Each number is 500 + 40 x the weight over its row's rms, rounded and kept within 0 to 999. Layers, rows and columns count from 0. Numbers have three digits each. The size before them is the row's rms in percent of the matrix's.

# up: layer 3 MLP up, 256x96, rms 0.213, rows 18-63, columns 0-95
# down: layer 3 MLP down (transposed), 256x96, rms 0.0797, rows 18-63, columns 0-95
# gate: layer 3 MLP gate, 256x96, rms 0.209, rows 19-64, columns 0-95
up18 085:579451535566567538507532557494529523492525523516523464446503540583524559558554591535575481492483441527482447509454535510471452508448477495543503555459490552534446447536545479424471472500532554488503543520512531504506443540557511441508514499497521513513436510517462580507481560476568492483
down18 093:543507503492486520491494498519484495474480498467486482536496565497477565423613541461559492544571478454477501469497554458462494533458561468610500509469470501546448477545554468469454480501542520541528531483451503518433559523531495493446534394483577484566517539513449503464507548503533531441
gate19 101:504541571504499458439553582489471496518476519479600495576467541532516512600501462518543510475520514553553613480532511484503462431511521515541435527486479562408556539446571464488504490497532497466516497460499503492434532523480482478487524505584540533446466512521458484506523502461479470535
up19 097:522494571468468475569470496472532516485491503451475430544550480526551419484461525466514537538548519479488499555530539525473438515463495609512520521473503599581466480528478443468569558545551554530505479508531493516537497505508538529554590468512491535465502496512468488546567444461523451444
down19 107:469585480504533477519447587515530518513495451456455455462539500431488453503499499489506497551530515506480497485555538516464499520458458485377519453510480464511512470558517548487463450491504512474553478536522421451576520483508544463513509463465537512513614416475520503552538565462425535521
gate20 077:478376516478524568523570542553450528470524495510516491524515529441544483505511498490495498515499539526506516487556504460538516564489500544499498558471534618509584537526531467463522534520532558469575497478449436491492527556488457491499486450582523464531498500558429468492595522494476538547
up20 072:506454491519580498461488541451514484483541477489491477528452535461507447506475487549543499489491431464567495524583564519477459425477489543505487545485470631509454616565548523486538516505549483504556508500474464535477538566460484491487525472581503437466454503482534473462496449494520496563
down20 069:571483419538513477461360471478541463500525498575474514541473526555583499504539576500496499476482498491537547483572466511508485524447509518475466541542496460541515533478517517483503465494507477484477492503537508510523458489491554476561522418476443452436486590417561535478477493501473462427
gate21 114:602450467508497553534606453558552531580471456573529500566407479513487543494515487586498487529483516486444468472557509461492495442525523488547512495479492555478457443483522472522521518504494472535495467510442526490489513505477561468520499512460493492581501425471495573559448541547470512525
up21 143:499527488544461521515490526442464515481557460488517478497519531538525507470572544493519461511516527545486546512432456605546581523467418529457520487589522447436476495552465436419484475487546535528539509476465458546556513500486416426554503495479486495494474491559472477478529486440530432540
down21 123:577493471485572452499499517536468383504496475524509447467493521551467475566473474534526505509500474528494486459563500497545436480489529462482510525505483538557523476559505514568538507492513527521452494498550513425523475485474465540554471473514473392557478500509544393442398462505495563531
gate22 124:480546478512480420435516482462530548413504491520498490525419467499440452471536507477518457480498462524502456457444494503461528525533569514463441459479520495627428521478522547529530529504449536522490454504510486445523619568501463458525534483537504459545522419516542504538511479530532483524
up22 119:539491545539528451444523524486468528547502456501484492453471475477530515523517530551509556522505426546530538504470517470463491519543523556457422484470469503498465500589423456564514508505549484521465465486427461462426627465552436560503501516488551509471503456554479522531444556575489521513
down22 100:471506504484554533535498440530496485573490484496544469484595524526540519563471497476519506499495466435552531531486500489522491436483474513458509545538475521442572582431481493521512495559452477512489514562450525511498437507506426511429458570521533476472434545549519456458400523443484553564
gate23 111:454493511494524445447560490561458481507451465548516572480498491496568440430555432445485527536533461465514508542498477545543588425537437548466503481496476541461436512494495502516526536531520508465446564566476473533542508461531482524468463437435527492460581521524475488539445547532482477546
up23 129:529465519509418523579492551518496512418508489527518457513487531442440473535553577526543487497456550478503567458506507509464503589449487431516438541528490531539533465538507460512418505490547523533524477447542539518491496554496502469613495492548497527526510506542491446487513466499415423459
down23 121:565479526447509528488517578430513428495525529515473486556510568494458513468547507487422464465544476506531495497539446550487503504535462520549503606536499466463604424482544454504554533491531493468484496477508419542520605515520577472461485529507502450482510546502538530496518538470468557484
gate24 117:430497546491457455504502437527538519478517509532413502555521484485517484497470444474517443483489466460536523487498556461433439450454494486505416552455497523468479526440523497560444470521501567526476515502531517426429577500453555590562573505510511520508514531476452504542483407514499540525
up24 131:488506549456469448498454449607497543454515482506413464525563437482530492561463519460459444498515483467432486545512550481482466481419547526525448536458488605518522510465450514464541555496476509467523487531538528532459504477447523548481532564489423488474582516509422504494519463513499482472
down24 101:511461449483511490519496491482501484579508558519537499439559515536456486463571547499583460559429481593503549490448452545496514437506565473478482517577494431494513504526552468588448532500489501507542517469549536557495454501527461476472548509515444532454507494503500430550512443440447548495
gate25 092:476481515489569444505508492526525621553494509460540571501464525477472522460508498415520480535467494510538581548510497458486469548470526600478533489500485544558526572525441545535504542510514564428503487476541502440495497519485487472521562461484485409516472493526523479514460480397534479552
up25 084:445483549450544487566490492538533581546503510485523601534477531446463496481483484426506505513481544518581597530497479463462490529497478514499482502490462493508527580518501489484523511525519527450525509519610488483524486470489516475500570496498479370504441522538528500471483477412491502598
down25 098:503485539475468562543492516443466491547494522478492510450478459494520478529521506451392511537524586495518542432503562436542549470529526463528462556548485447461528498476506500455464551462550473423536484535505479385539520524495443480486572486508491475569475520528489556487507528437525496592
gate26 104:537489494473546470532469460558446510497554476468498540490497507509485477454448484471467480545584513600537531618558553465446570507575469515472433460498526499563481458527482521478469452525549498475449499499507555509417520432519520505501447494548497540511500517606545533491479501542529520485
up26 117:581491473490579511529474515513472475465456460477417476602525463548516477490485491528520603485578561508487544528439501510527489528511526561532483492458468530527541451531454455548475470519501516500467493456543478494404492524502499471622471511557507505481545565543492462542491469546501458458
down26 124:479461508456515512493472529522513452501470531479503510547511526455519485482569538462472621474494509489471488482475508598549446474529523527547465558480504501562463427574504474558508474618478546463542427548524493530461449503474512507505516540588517550477524487485508465496467484575428450530
gate27 076:487482524476486471517482508544497523446498488520465532475564514481513468496493444563532457448516511452584500511588454478525501459435534528494466500483502471513524436542557512459482548419469525512516477595484444516514460516514455525482513432535526524538467497397453457522445482467410496615
up27 065:489515550458483472527483463480494479462528508474453512515549481468511453507402479508536430468511539466564547461549516462483499496441536509486451521477502494468590446540530489472465504465484523462484537567477468533499533532449451489521564412546564503532486495440470467518544416444440480619
down27 082:541506511481562496474489558499560514444495464550469525489521487537556408541445402468457458502490527502560516507454518522489531500492517549499532456462525462622529481492523495532523492487501492471481538557594541534480542519506442497572439415507473432505522474453493501510454446472435460538
gate28 102:482471462409508454479520465526474498502533525522455505559549488602491469521511454483463571477460518446447494539513524453524532527566522488463475422555461482476456519470522462487511463571508475452571517520530514402500488566516560530512520525531519541529511537553611505514503460505521436563
up28 129:488420552509558530509547462413431527492523550462537553550459518467461487490504463515540526446495524519514508487530468568523523473456448566469519524512462528509477489584475457494532464484514546487421504455510429549483404508512434531471470527471542524484570450481439483500458532474542539580
down28 109:483485477461512518530453528530520482541504496542500477468570549518569471493542466475447474521466523465481455569464509402511495523566503433434435463505460479516474519396522488506540499601455505525584534495489568436501474505525525494525519494540483500506417587566550468468500474530530500465
gate29 121:480473485494462478443449530503492550482510508501560524578475508477494502487491481489484483492485471485512566453483455398543578529488487498436493487533482526541516492522499456459515501489510528520530501426599445445429655529519545474489557450567439522521483520488538550491482464563488479550
up29 115:519505454468466519573489556531424526564484478501537574490555495453472535533485567430501523443446455532496576508500480480591476496444498517538499512497484447507497505433399515482514481439528563468467549448528513434387473561487489472479466528512524538495463453464458486491510517517459494475
down29 104:449486478553493525469510454535478504538562527550537513532422502488547566553526469432479579482494503402493493493483532443546479481455480429535472513507475535499455447515512580431448531488534510537571543464413486515494450474473527450504521518483504562558441497475453493494520425464553486456
gate30 048:457441497529497539433462463503503487594440504450437511492504481480405539528497533554468495458479490496475421534484512482581455528531490536481461530469466468523505482514529472488552491489506535567538467526520465458480609503448523554492502519530439469581472462493500554580549488573510470436
up30 043:485492478462501531420425518551516518546428439466475456448494514465450532494487525511501505500473450517479461476507511466573493523533464536451457456491512493514506507485483467456552496524507524483540412540513462468474646514477546558478496483577493467568484476497484587523593449525468443486
down30 049:566455556468451538572572487538508509504515518510565543503533555498473478477474532523514553565571549472473456518526479505531423505495420502528491487497488537461483529519504470482441498505534416538464486511523481582459464365471519517542462505472449536535517443567487498558484509466519447454
gate31 100:539494507510413614446510524532603498430539541519469420517508521456479493584508464445554474418459452567543545483467455471524412504482567487484484441507470538480488529522499498500496456448505508488451537516505507502494547544482475489514485488518423521471554457540479446507543506523450507508
up31 107:435437541505534404536480536485409518560468526520551541553510526496457481458539496558467482466497485546487514462549505565493555560603486514491435568531527529522478497495450519554519539541556546527467500487467567524482556441507450465512457511458514469499494512486491500510605488467557490474
down31 123:515499497515588412524505505513395578473553482563493537524561542516445451466583508520514509549510472527494539477531520492452547475565464532509428557447477486504513474436474538550529494552537511470494478516528494466566550515504573462560517497452544442537471539469535516497451514465515438471
gate32 117:496538567512519550469492454483475464506487469476449451587512533443495459461478525481545499496511518525528542506456418504417549534491456570518549481441495473481464500510466457521449443535488491529450537480562442484529402432485545457474489532469554500508542461503467555501382506495511567520
up32 116:483533527573556528488500494550529577588517512458480506501467495488536492543519481546506447498501497408548487538481522403557450468508496433435504506587470495454534493461471528519459590500489452453507563534493524517489565508525485548509528500435489485477438535527531432414556470513480492533
down32 108:402512550443525469546446552539490474485481475485558428547564477475460510494503491448534527529555464540561534449520519549503483468482502573534523464558545508492487519566526489529528492558544587502571505425501534478518498470523553496477477563491465486568444449472510458573425469469494507479
gate33 106:497475509468562437456557482572536520536535513539526459476539515545512506475439467531528575501490456517467486419512474501435535516474562423451514484475566467523507503513552591499461530548491581475545468468465497413458464558479536437450491456565456523480513443480539530491506546543531483498
up33 081:552462477523534462446549504583533512545536449520454506483500473505499517464420522472523548532526404562521501479467512444512549486567519451481511457506539508485445482447486491542503552473523542473550483523477419457501474511440524399394491430572471481503528527502483505501521517591524484487
down33 093:515495562531478460608461427483515522522473452477493459592466545455535494539590496412487529562457577425455514519416511530512476523451518470560518509512474507486461539524510476457484528470549519521487483502469483548467531413566467505513493518471462493577516526501567505459529482489455507508
gate34 077:553555491537575433566458523501482495528562513443575472515524497569547592473506544459520469507477544456562555497472460480572525494485474447439517609546466444528452492499502548504494481503515525556547552505516445470551500463450473461493497461546550526487465517471486490449502485461521440533
up34 089:497532541526526482582468523526529573425449447494522473493515482471486516452488467470536457465532514525591575498492567498506418482513497482475535522544470458510465490524531560464545487564446533528487476538453543477509548377497483577520526555589536517475483518470508551510473483452568481503
down34 090:504549550557468511533502467514500518428472429441534475507537509470497532434459504411490442527461542521510482539548468476514534520541424501504510563514594511531540476563496582546529529518489535476479497518495501447518566496477510459561554540598496493548483520485436478585531532512576485491
gate35 125:551523520558538501551532505512468497475550498538456498517449453472503488426508554495543523444559495522449528524550532461539624494462566558487480514477533470485453456541477429547506504485585564591515453480518445520532569511462472480467472444498532537571511500530487507526535479537571492519
up35 086:510487515448466494499435511484509431493441504483519532467535550544484490583533462478472494512502533518539506483451478512477391500526421444527514469523449502493598533450551583484490462494437418404483578523530552490458478443566523511520509516525434463423487505511528528499477513476468501498
down35 096:528528522550525542559547493509486487497487463486460501485474462519461507435528566476514530482562500541462480500537509524527632533406537544528471527504498444500453509548486417546480472456578522556547465482511436545565495507455494482469523478523484548513506530559505538526527456574568470579
gate36 111:520453504601487495473464502554532521478519415521484529421450423489487465427519533432491552481447491573490564514506557527552519521511522561523518489572491510507436434497497474549509523458423498446466460560503563449477487440497491500526418502485509496507533485484541486541532492490495503405
up36 113:445430478440509506423537474486486529481477586517509461557487561486564505582576430540468438505477462515497437550543500517482474526525487495512484512447508518556515522522491487479517490460536587532517542453423483551508466468535443516502470534459496516551479494481414610511456497536459519486
down36 116:507582480456554468491511551517480492479506535492505580551465530496506551555527475504489435568571443526452485475452522527495442437523561448520454500510522564523567494511484512542428433602523512551481521488523472487509481440470414513489511449528513477505522509467467477459452533548492407542
gate37 096:486476525450473507596511504568520456577499519521465504524514431519511419527467591538493540471516508545474467467477483427517490583476500420444489516473466535547506507491572500556466523516482431498471462497501504589546507529515502511561559532542403473475521451457464478438483483466497508542
up37 099:522510528544500444496535531576507476534442522504484534534533435446482495488534518501471450482552486511545473408502524533461430494535491423390467470542450512530474450495555486563491517473531432461435530522470525444515551464484547505575541530497511498466524413500504461437474436465497520553
down37 095:446505606443483589491471482480520499436525508490490547479532436555496458468515487513507407448465594467487585463490517459590522564512548474578513495490467499485534486482442485508542476468437525455479471531483481516516454517481535558485511546478424551496465474552437521524510458514517520493
gate38 090:506507474499528442537459412551497478555521564490452575472555515514532515465491526487444525520541560540461457497588467461555556533550445523501507641558533571497511509542521493481515488503518465497496482497517477476451563452438481485498480458533521512482462546536467487463506447537530421534
up38 096:461502479507567488550554556494463448499512484505464482457528500563511563501524526518471482442485504452471490531566483336530573504406493480494501454482426473508535476440483488423454467532468488448516469486485568544474494488543488498519488453465413559476525464537491471504507490511462542530
down38 091:442455545498545485485548541459441556459518444511435472511480523580491509478474523551491529452508456494518517476532476391526526492424522419503462440457484490501449424441480452465557437449461520460465582532473499526524487484542465524438502430464469525479470452532480469491456473461540508485
gate39 017:493429526509494524485556487519465403465497470449551449525517440555590509521532477470431484431456554472515479445453556466511519494534479553474556574517533539484489464489467538480575490535504467484598524546549486538477506497475561491578452465481481481532538447487482454425528487471519489513
up39 020:480490504471500522523499496558494450515481412417466520482522449481609502573547479516411466494466500511518436497494486486465468513550403513536495521511533516537481561515529511434555480505537484461619566536531476510452498470487511493550537502453479447527541465463462486447567466449517464470
down39 018:507481494529535548470457509477510534591541529494478442466485554403511523500542504470544513533503509501482588617465474518476509528566513500586487513496440564514539511462460489469561538537485566454506469533397468499464521511500509512458467464420529495490446483458501578487511428489499502530
gate40 091:478439465522502417497555546496439520519488566499472496519494473458479507450487498495552486442475466466533484504597484464560548500456538543472607524499525488427560434465493497481518470492539511409441497503533472516444444522529506569492418550538496500470543594479495449533498474514546487506
up40 089:432520455514489447482465547481481559596490536503489501507484518445515480445498509487542477506488431572514467540528472502577563556512582576519571508521521410504502501563426468462551481507512525475503481455459426496465474522497577481448463510518520513472532542456471507513530441479553421508
down40 098:534588420516445505513452585522551546541457454487550437479530486472541432489478523550434520537510469478496435543459450482479500507587541520521542494446513412507465529482478477479532480531520485501531489477622478457468519521548410546482488523494499524508499547503572524516547497506524491471
gate41 094:477565508496403490482553547490555534477520534603533461441487523539560473468471533471533504554535483442457414431455538519499490469462536534487528485423456513496489532490389531505439498551477444537496494531454464489481541545490541470576525463476499542566496461518519535512476458500482468484
up41 124:468500504537579520514507546471481556533525525479522531381507466517506522509510482508523584496500481492493453548518445490473460480446506512490559535433512458464542492491488500494483467480473514520573455519430487533469520477453489443451503457424488531384461463488540582520478568497587510418
down41 101:488435556463449485547467473467506509536492450514475476572464495526566482519542514510425490563490516490428542446467548511565543553484462459523410417536472561524443498470584471554522585552517471504486499584484529505525452510531500532512507545534525517541499524549487448505524436491479452517
gate42 111:470518448549524501509454464453576552477463512508489509558445497540426554473456525518453376506504482541471439407499555473478483494506538550514497576487467492470495506527510481554484503525507560489450513562527466442497498488500538453491419582503556514533559458522524427480477551517450503520
up42 159:493446511533434447514528517546503543472511463561499565490502497491380480492526505514475516416508547538533551442506525548481506530416539532453466572471458541480528521561508507540560478507464574496451481507518546424474476532492470491434469477512523492432570530516471520564509492536591473519
down42 135:481542447531511503475469527493471540537517456557544540459437476508460511543543551536454493500489533566539587476515581466480492495498510478574456514438527481536442565453511499446574508391475459512540480544466545503471452418457441493506546478511450584467538509503496553526526503518511529531
gate43 145:588525577517510525492465492554500478504492537544431462507491466524528518494477476486432533424548574469526438497555505491464523409533479502536437473493475598479495468489490509549478546470526559503474452485458463539576484495438552517481485442457465513580527540477540482544535525494577495443
up43 122:463498573548500530475518554560508461472576511540453512510517518520415508511534499465447525443462451535468477595477454528524516536533497503477485536462544501456471499540482460524487523467512554561496496494419496567493495545527479506428490481408505400500536471566433467462567485575524491519
down43 110:505527546476511518476370535494489544441544471554454562517507501461507549517471500544542521473453584451510477459526561506502503487571479494504527471535478574471484524524493523435504504497430490633443478486489509486478483522519510513536469470513599555471456454522544512542495435495527546545
gate44 117:510537547533554446487481479481464477472534438541449461467498478570514548503452473543526573463565557518476485545453542530437455504486478479443489445507467505454504523545535508525477422436471459553508517478423382457536511559496498455485478481468526524582569497457438472496466495494511506545
up44 095:552562523562528489450482454483495496468496441515457522489492482594541589530488483502510531495551515417497529502495529522498434469500503498415490468525472449427485507564520497491487447443453477535621482525442435505596430477492570514526504457502550481503534498451516515504447519506455524507
down44 104:453529476517506543552511510551499494536513469455469528465553548506478469471587480533486431564604484534564516474509526456483544448448561483521540526569547475518525528521509522478494479501465553529586542445517507533480449473539487595517547495520502481443435475506520543523527478590440558515
gate45 094:498505517553543456538569468465488498534518564479530504561508579478518570493428567511541490454485462539605589506553482532560471490489469568540511479503499500483475488503465563485547547478499421495443435471469474420536449528515460501466477551520575505490476515494510485522558543566525492508
up45 106:424421541494483486540518471513493501463442536571518531490545525419607595520523455471446456483492490463453482527491512449559494553495497476500494467598449471549507498493562490532554499499473482515526440516539554495513474483489514521403557552488467523527532509454544458422500514499484471544
down45 093:493530554512542529479531463509530473481444457452534485598502544520553500493444503516436473464555539554543541437495586539512447530521498505543447481553517515467480457491519523512542441403534446488494501439492558506526493431526469446532502483592533500517537504576548422484508542468530470482
gate46 103:501558453484517477592480485430591567532559455499479522507524518455509526545436528495454493538549546445485544530457492556489486465541439477473530508478476467549465516405489463510524393521511558540495484570532530453477508551478536526472514444448516554501485404483501475479467524473493470468
up46 134:533535478519533463551473532445548567512504435466533558517507490504508526526514564483450537510515541534458584490449498530528475488524485580497561513494451415513446484467526413542547413473445535543498522526540481475462532529470521537424512444457570549530485470441488461425449525516488498495
down46 118:497434535445460440531474506543502432495479642523448498503458460497525459504520485538490485460491498504550406465556484465491522515457461469501479476509532577546552472551455549485437525576449476466499512460443454543538539539478517477527456527532438458471519509518478542566539524477544469538
gate47 086:464534554514465517531514488542571460415461548569479502477510423479479604527465518440458401452547481482557449475502437537469487511538598493529491479486538502500583443511518502421496494567482492421471470481484525478545506532439544542475528465478510449513517478515518519487497511477527511532
up47 087:510556500445459584509491464559521465476524624617490509494531468459502553517451511444515483521462492512500492507497414518535470578527563529533464484506565503492551463468481537418508487514477433476498496476411557511537471561468554499469472503519504429469515521549498522516532519499495504557
down47 099:496509556552483492514501499523545492464441499543501466463483445595463572520488584518506447471542467493506501551505471561472483539541590513520522470468592496514514486447526407494433537532469471504518443474495539524525558580454484537474498475430500472485482529505601464476511536507505563554
gate48 086:526536558497524383509491592491484500504478493494472490513480490478464528464450584423492476505553507495532574508465577451567512522505501455507431492462527535551488451470434511495533481443485512488444501459485488467545526442518443482507462453497483467476544424409487472492574461524459447461
up48 112:500487431534524499518482486530468436545516583478463488536550522513388506484511515482409538520510564485522486516526459494520528584479509464491541488459483489447551483538505466470503531586564521525492499518491483504577589564549490522434488522463534514468494568459434466519506409561519473478
down48 097:477610513454465405501515540486507531501435559498545487524548511503479396495532471529543474545556498517475595472540501490496524468481481514512591509481520529473469470570434439468454520493480446522448498550475471443452476506507499530515449487476518549427524501445446520533447488546490486436
gate49 074:466506485504499425530439538491493489436483522548488523412486444485480471534486481494428473460505562504512461546540556457527571428506504526516505505503479512489503470473560526523486473528510401477553537512514615435449511426428485490509557486510539516384478513530521520498495472498560547459
up49 073:543501518478543567472550528515530514517485459450522470573532535552508521528506548449594532514483430503491555514474439516503436540404487502502509488515536487519449575490432485487518475450498595504469514546475469520593433520521489484441470527512473514573502518405469524547497539550466482528
down49 080:466504575506485477463535519537543510520416489519473470458475446495434503593493463522467464484450450481466527457509509480451474506434532462444487501498462513470559532497601513485441497585536508471528553538547541390516548444463556507420434508492452477472514442462497480518505485506539518510
gate50 098:488461552473508429496536525552430499443521453512483504488534466478496437522501543519550420501521448491488526487522521481534528563476549589503462479538460474407519462479486509504493529497471550513551463465461449410473537556448521546479546411470500482486434489523451541525553456504516428578
up50 110:505533533538469561554499451457499492515451443527552533514543549460490553436477478560540497543481488476548448519481484532461475457564414501464519473490526498516436489523507506437450497500515513511513563490478514527532434483524496458495520579405501510563579464497471394527485510453500607507
down50 099:459507463547422446516509572535499483503490515554482439466557432491441526487541561490512513519498519555481503445460562416563461488511528468442507506485506537558479507486456509543542504463525531466514487531510581455521431486446460455479554500522461513501506456463531448538568457586522594478
gate51 072:544493467503617476541430455461483538484550530421521543529529477576493581515485532521536559498513498436549533590498549512462504448486543511492495471558472457500528468396469487507488501479494479552549502522566513487514496504506560525526452508470593532482513520447575437524514463511492496525
up51 050:549460470488593471509468447438488547502536545422529564559558439562479570487461494483461547504508487487544509542508522536464486472507571458470494462507473452532484506429509446527500463474479492505520460489630496500443486533505560596510465443523554539491483488494549452539513481542486486521
down51 073:536437427488411516470498459526503486477457501483507531480520533479548456420512499520438514466575529560513524441521465496540529542530468514512450549524441570533514488532486530524604507587546526484524424485461509551513431587456446535492551511508512473484483457561465508541501475553465512497
gate52 108:459559455528482470529549468549547560469465589483489484510576538487498488589429541535503541483446489478481505518529461462485508540496498549521508515525478538454548422510438531542507409495478437509441511455452510465488481454522490544567457481511526520486535495478533533552488572554453444587
up52 088:551443587458549492432464472441479441529523435540495501519450516518461519426542443499513476516548523488551460466514497518537459490492543452518483479425529476585455549522553501461504568510530532479521495536560522516485524534479542465446518567484454471481470504498465462442497470426541569414
down52 119:493526510434504385513502516486414476469507510564558441534521526557484532509515495456551476449498422565503487507549508499535489479442576497527520504473527509582481509530435598476444526495546487497450514514525509492488466492455529445442516428507503565575498464494510471505470523538464564434
gate53 011:466480505461527464488531566500535550527456509496469528525461456515487503532487568503486552454574528511520458520523527521431518446419464407528508441485451521553593491492527534535479433439507444509443534458492570466486509526514489477557492586494485566482540438448546451523480445474454532515
up53 013:518560488476510488511462475517475471495519499441484462516487475431542511528479563454534469474446460479461555465476521407509543468531547555480455549563536476489523520472449547491532560557510456431537454493472552538564468501437472487497469441570516483444460503456510596450497549539535415515
down53 010:512500491469440493549503626535514490528442443517444465463470499473482457528497543553491506502555482530498461535452600484491533518475515477493480427475479462552507519541540481443439398477531496547489512532548511538501451463538480516554451512491505469478497438480481573570492410520463545554
gate54 113:517480426490555508420486473538524574515545535411526541482526491490509511559493499428473521519525536554479490469534490452452571550465525481495553457500445466511505499516499488543517549535446552469528528533549496519516512460561512447508438448461464550453522547532514457548430520377497561513
up54 119:546456459527514478497469536476526647485519478358524491489498492537464501548403465449512514534484491511483514513564514505513557530423558518466530448492520524537500492438489517484509532518451536446491531490510475484508480480553548466480555512461480474538431521435507452479494486440482555437
down54 133:512529553426492524458485495495513532494531529525479551428583505449487509508496513499459481431556511497492503470502569508497536556445404442519490543537441421404482468446465546542541492469478452478422539499514493463510491481548488503501465558480457532516503536559520509535536455465512493620
gate55 121:544580488501527559579534505484509527485559460480452530540468527503449531526462482492566491505509530458541511524388504467467375471445586505471521482479477478485475452413475554522459486464511521516439525533461522538561518574505483492592516504458568512489509481518464446503494496482534473490
up55 092:537545465442500567542491519493528546465540479498439499490486512482480566513460485503548451494483516451515505531395478412473400506441578547491499433496498479503500489459453550511429497492517537476441528524424524515507506577489511488599531494481582500515536516509435505520571523480553476479
down55 100:464452516528468472463532487479489469548482516532486475525552507494580415530514525507481515495470449526454513459575508510521592599548457493480503536475518512514524563564532427502570499533507505489536463441486453477411528432462492546423439504531484478529494498456581520451531575482488528514
gate56 091:527494506503513541564482492458502457504496472495525537478535519550448559481421534530554431504465427483465540528513549400586494446454431549518547484499494420551484534416498481450521454465463477519461537496491482495474521548569520500533531453575499526487539485482515552526494572519506485584
up56 094:552524432500490496513433409430481526509479536500479509551567439523464558509489461482494511441523497510541453527500511511461416470480506440544530473481539453529496481500517488474548523452460525526481511530514464509577482519594434504492508586531470563446487433439518479539436598521487470473
down56 086:549495479419559551516519501565535478545396517514538540578484532492532492575458444452570497513491492556473542490516534483474548520526465495455511546489536562473478534536496446480442524473454591488465448553508513517526552518480507526534429565515517493570509494503500435445500508488557465564
gate57 109:502518412506506528484507452521520491522471524550504523474488522497520575497493560500514538486431544476450476457447437462574551526450601521504552541497524543481568504507535597440546474531462471494538512443451515507491433484488525493490429548505482495541435487539428502451440581541489473489
up57 111:549499631508510508515505494487467484527508524480448499606452500509513450449393445478477498565490565519541512514499528544469529495490504415467472426523444472538528528492516469457442525518454472469465509515499487464491547496477444482436498517525530440506480563446467534511498389512454520482
down57 094:444470582522452497511496576537409516450563508489558473508458470514429523480549454550463530466487492515406479481430445550463502520501534448576465479478515519459478474502508497527524512510492442477467480473531504439502526504498579543484476526528580573572466494509558548520489516548552451468
gate58 111:527486454464529548462489484439525494530503545581422437446426531446501502466507482458451474525427505449422451460497553518462464560497489476568496509499520456498583501498484531500487533467521505576476521526415540525495534462526499536501438557494549432521491473497503464598470553527468527469
up58 098:429559518427442496526516460433449482520467458533503485559537424521480487553436471490466535497505531549490444520499528463472504420518549411484443442472544480513511466517539467546452508416521557426502516458552518495507493511516510399559489483459499492453509519452537539506578515523529510474
down58 113:448537421487468543473591410451548502569469412483569491549559525521437476500412561519496493439460538456493560507493459555471487506571458503475487475501486406521520474495537500503483510551513492451517523522515498518525471555473525509525517511518503486476548548447476491542521539433542471557
gate59 093:507543477487433551448552470487464431500543534526482537447525507472550562406486496458482490504495529476468470485498532478603503533529556549527487444522555493466560490538491555521524536496503459497486441521524413495615537549469418445425463496515510513512482516532500434541498486514530483554
up59 085:502471420485532456557458516513535555495462495520465399535474453555484540524531457541436502528499489521534520528467518467406555452473481488495519533536469508544578518447496512475491468555445539521543576492452535502441456484512572515513548496517456495497527514477522550382498499485532492408
down59 093:426486548532549466479529480516441499406529496562475499501432443440442531474515514463489456501446468540496446456463389425520485443409480486527556495563462430510513457500481505499511522491522553506519496510462498545546508485501570560473535526544496466419473524482522521480464532494467555455
gate60 110:470462487546502439491490511458527569469434513450460523508536520521492498582497405508564472465520491470545487471442572461559489488500479531472546424543445442463588512439473493460527502501489531489477476506541519467450527495483479514433517462568470530474487518451563536498594530420506522556
up60 100:526516514494516565484530509521459477519556522546507522549484450477493486416518588488476453570562480492443554478488465484491505538494488495514464588548583563478447472572550482524530501465479516513515515485482530616517548505477477500524528489485530540486466445597445465543418500498512505421
down60 110:511456504445488518474508470494461535475445551471531534553511421575452606499544512528526477467451492483504557556544530434526505551488462466526531467450524489467469492455505522494513530546406475498455464522455523497487511474452533399560492501493573507491512453395495560486556529525487557491
gate61 108:460467522505464539468475493554440525451536488489591459547628540541494406476480463450537491521506493456457475514461430550524478532463499520499512508560446511489413480553532496537440457434448520492434574496503487493529539509498438498473522528467510555507468486497566508466518439509507448478
up61 116:501494493554466516445456536544506543482513531486520507467536523574525498532440503515562528540501455547523502499497504522528594490503538434514503525523500477535446482484481483557541480527485468533591510514523571499541611487494416418465536432490450553550530544506461464444540541587482449478
down61 109:513477524502436476490529482493468556487458490471431478471529530486467543492478491534508491545488514501479436453530457548469570460486513550548543511515468503465475490477620503513501481552580488504476496521426532521490506559546590513524523459450563523403455532536514435582539572563529468479
gate62 115:470464527548529613547489530536503521443512526470547499555485504430445426499565544452509466559488437579554521548473447476462548541521494472449501505509569476487507443536443477554558500489461555520499499480512532493516551493501493445452460431431470482433479494527470492543545484465550476523
up62 137:477463459524562482534456419485523569475513589443517561496496466533571540550440484484455536523508554474532536522504494499487435605502494502463556485496517501522549582464548570490550489501468493433549510496595495523509494528542501520439500486512495485451459521479450438436439478458505489485
down62 121:530473548462510498522478508585549568493496481468497525529549462479499490497454459401463569495463440537467419533542489476499498538508513540440503476483486542425457445482490506586546472517501490441491524529528502509509518471543529482460517600432489480565519515518521479480491477383420471543
gate63 107:498445532522529535485435494479501468597498520485488415471560407496497459557478458562530477430529501449548463445482491506540463515470481422381498532524529560513526469494552513485513499505480502488523541533481509457512513566435508471527571495486588505454549461495467555520540476480519476446
up63 091:513471483434559462560432510445472597517471536517453561475524432550582523540512462487549485412569495443502461475523479491546485541448520530487461528486469498533495463454491442465527489486545515452500496522500539494503514502488424496510540444472546548474534419448549566481530524574517498456
down63 097:497538521488511526456500504513489490435550493526540520541469535488551544459545557479482511572509472559431487522500497478490575504482391565558452403468484476509500481529527521559473482531530434529485500531540446554503569436476528433543496527537416524539468546543475473466509507463408514521
gate64 105:457491507511427452539487476485504547508444514507441483529567555486524526578474463469455498504512563466529452527499454482484427556495498471515526499437455527552472604428458549443450479542476532431483510475507473490495492528541530526541484503489500490607507435474504543471528602464433492509